Weights of a small GPT-style language model, trained from scratch on English Wikipedia: vocabulary 3996, 2.02M parameters.
Each number is 500 + 40 x the weight over its row's rms, rounded and kept within 0 to 999. Layers, rows and columns count from 0. Numbers have three digits each. The size before them is the row's rms in percent of the matrix's.

# layer 6 MLP gate, 384x96, rms 0.0765, rows 246-255, columns 0-95
093:475515480464478539511443500463446539546506453574480522547481495537469430453533473479532514513533443576529578487547483521500429550468454436441458490594404542500489473583541491466498532517515527514460459485501508491526522476445491420473538452506521541527595490515453557530522505539516489507
107:516474450504566461436540492541439519532484540483577431528440471463470525483548490466486476511517542511592500521540574474443496570505493537504555518508484522524533551495471586491464507468464518425489492421474513463447455477374463454518433510485466490492572515521484511497472519546533518492
110:477451506508497484514424488525471494510524445484548447459533525489466503608545497539492491470488522489522485571428491448526452528513495464487396551436530468499459486558484538537543535459475591488443541509540568456586532518481437557535452541474489510553509542555472544474517499538551504520
096:536536526525533499498526466452530555437503523516483483555494584513468538525499431521541467427453536541497531512475518435486539519547489441422489472511469542511482507552484483491541523584515517558508510478460567486509460430478408432410518549472434492549449544502481527510450440508513559528
099:569489519592587501517477443475521516575470482466463563525491520544485577547499486509453477533486554454464517426442491483497468509399465527448520546514542471481470454496471450468479453510462540528466542456417532466505510500464478527525440523428513491469533552491554503450547526530546504559
102:511498489529498577468535582546524502474511456468461463494434512462429559584479538572528461525467485473443474530528508411518430515467418491552457503450507470590522464492464489470466500554392543520488467499477492504479495508504511531523503568506462572481525472566519514496491488471573496469
102:558509486481471484463509494492443485469502567576532513581512556461482560508531532512552580503548495474515620498459493511575546466524450543482433492492436508531497560538503465468518470507427511554416482476436558474493487442444459482500506434458515481505543558530547468535524526522507480496
101:594491479471546490520506434475551455534529474550448450545499511490516535520573504461454472501511541470510472560522513525488535520544538581531562568443551510483447508496472480577452482557492574536420496480501478526533523455471572507465523514525438453505454521519599512430477522478503450510
103:483512501563565554514569479414455556565439505480492425522506524414454481498574448520521497556550519477551509514521558521499501524498529485493501486498469572459538529459489501439519577438486460510425464523567458520516499556465475500454525448482518448461557500474439482508515522457455566495
097:456492430521550536547467517484519469454590502488581487512482530509504465493468502500543507502568467584441530527448539502468480491522546520494482536447549461476404602504520555479573551511528507470509552505496542551541480457505428429484428528513466451509527542471490496461484522458459540563
# layer 6 MLP up, 384x96, rms 0.0763, rows 246-255, columns 0-95
106:460466512471515522534532571537436443516499465541548556533482469498468571490419521522482499514528500553442572510545489482485492563510450484481471445446543482503488413499477522526446459567459421554490505527494549527487508561442556503502496516471494578548436513497484600472519481461449559489
110:487483466566435588492579571507428478459434566557530561478476536448557526472510447437507471535506459478477522470582495479558447448483492460589491508483447464532510494478502442536486457532472566462544526445515429517484519492532507567483524484521523475513461508456464538481470497519491550484
105:517496465445515524460499575508513511437508596519518499435558469549506509466554525507468481522424551477528499600529454514507522521578481573527458470512465451516565545518516508490488503466485488439440516518500520448474411482432503457470530552524489514483527468451521485465555577593475477477
093:546478498553521512501395502524495485483503485498498512462535478525435521529478434458546520534551505438492426501505475457490549530517535471515539411443551476580561501462522528509487474495541523457461475468553439474564442441505486477564509489465534533490457492453474454571609543488542466556
101:502509509466528483470512526532533514470467506471506551445512563567508525562490523460433528528495407496492538540525427426512551435475484582538550500417424457489553428538432520489489563502488523483435474493480438511513562506467502463546607474466531541491508478489496445511511524458493524519
103:557529487503511602489450532469558549462483509532471449508451484520514440581502516512448538479519528481531530445482482492582472435468466515545459483522588505476524509499523507539503522508407484569464479569524472527553482550454527520464389455504550485446447530492525481472443492529441497528
100:449608500517452537554509491482525520499426486529515529498493561430558483458455450484421494571501537463463537451458403507577523460500454492493512466562513571483526539478490468480454534576525561534464553513505428462477446527519451468536505490500482476470465511582532504496507531459512482503
089:475439478503531475533522478475518461547533571541463449458553461521476454525523438504521446416527519475516486474478454524521480501494424494510523524550490509496518476517477465461538489477559536522489545445475615475491532508455513476434446498417533488550575439593509481508502526498568587450
104:514510421543519456548479523522535489502513459509547514565562507563442547549464539415446510478528460485470456550517454478498395537482508538550452478456502524475493440572501468473536436563523507436464462505493490427489481507479475557492549477440514407488509500454522454497519515494460477573
095:503521435569481435512455514572614514512485437541453481540451571429470519554440473524446495480414472528554464541523516551553527504469477500504501501463505541481594519532530533455489506464540480522535467499487545445499534484465514481536503504531529531537488486411509481512520534529554468586
# layer 6 MLP down (transposed), 384x96, rms 0.0765, rows 246-254, columns 0-95
110:496567523570520586545499415453512475488476474471499423506466481481470508497453499473529528567598516517497466478464542496504549467522497436564456440488470531536484420527550515535538489500522517472564548546485493480481510526546422485550535544498496486479540452561455421584502501504542445514
105:528567456554446545509524447500517493479580482447473458500483532454488487489531499487531477523406543545517490491519487448506506471497489534474461536562493524454557518467487461503490574457422482508481498476508564495485493491474460462440507486479463509496608446553537521497464546528606387564
108:513484461510435522544537517474516442520521529466581539423391530481449535521520442565530453518514488502478465473502531451453523467517532433481502466527497522486491485611508536461493508462532532555512520468488462568502441503563448478494589553466408489521520525523457492548530510526523547553
098:420487498496530434513491542526489534554535565518503488465510496500541463519477483560534536400473421472448536440450515470449523454440489480553547440474468496513486487494501456478500578520448446494529487588559456473504490478487583476439451513494452462567452499492428562489484533508512446487
101:546487468424577577542522538466534598477421494448508468484503450514539559490574463532494560551537458498492554491422463505561464532570481537486529477493516523502483408484575557528480557532500543467497517521550548505475477482446522564512505503505499493512473480449517505481476504476464569445
106:504455515490494431498529467509497567475513487544505510515522455546497536488438476497554449483455515521422501470507455435531536465550461521443489467497515495509431471453433454514515531552565517539432489543549550541439556453503440458450411472430522459523506469502524574474543504489395501488
100:452474496514510563453522485515474497487538493542417462504487474480542531512474562528511535430544497449451481509457485428485475487475503629534510509423546489534523453428458482525472443561526509486514508495498549520384472527480557566456469510457471544561493539487506535493409488543471480512
095:558492491575538449440423481452501532459461491500456435442467453515463502453521455510488465527480567441503496479505529528484510553475462537526517551522404478499465443463536436505487542546516510553484504450487456539573465514501498486515558535498419530529603487499540475479424490521470563456
105:547505540432565475521421583514534445449453429482548571549517533415496451444532484522458546537524437477507502527461498518496505519500483452487482567509509517536504502431498532479444490489548534550546493468422453518473518460466527462520487536504460468578518504449519480566542557521566458490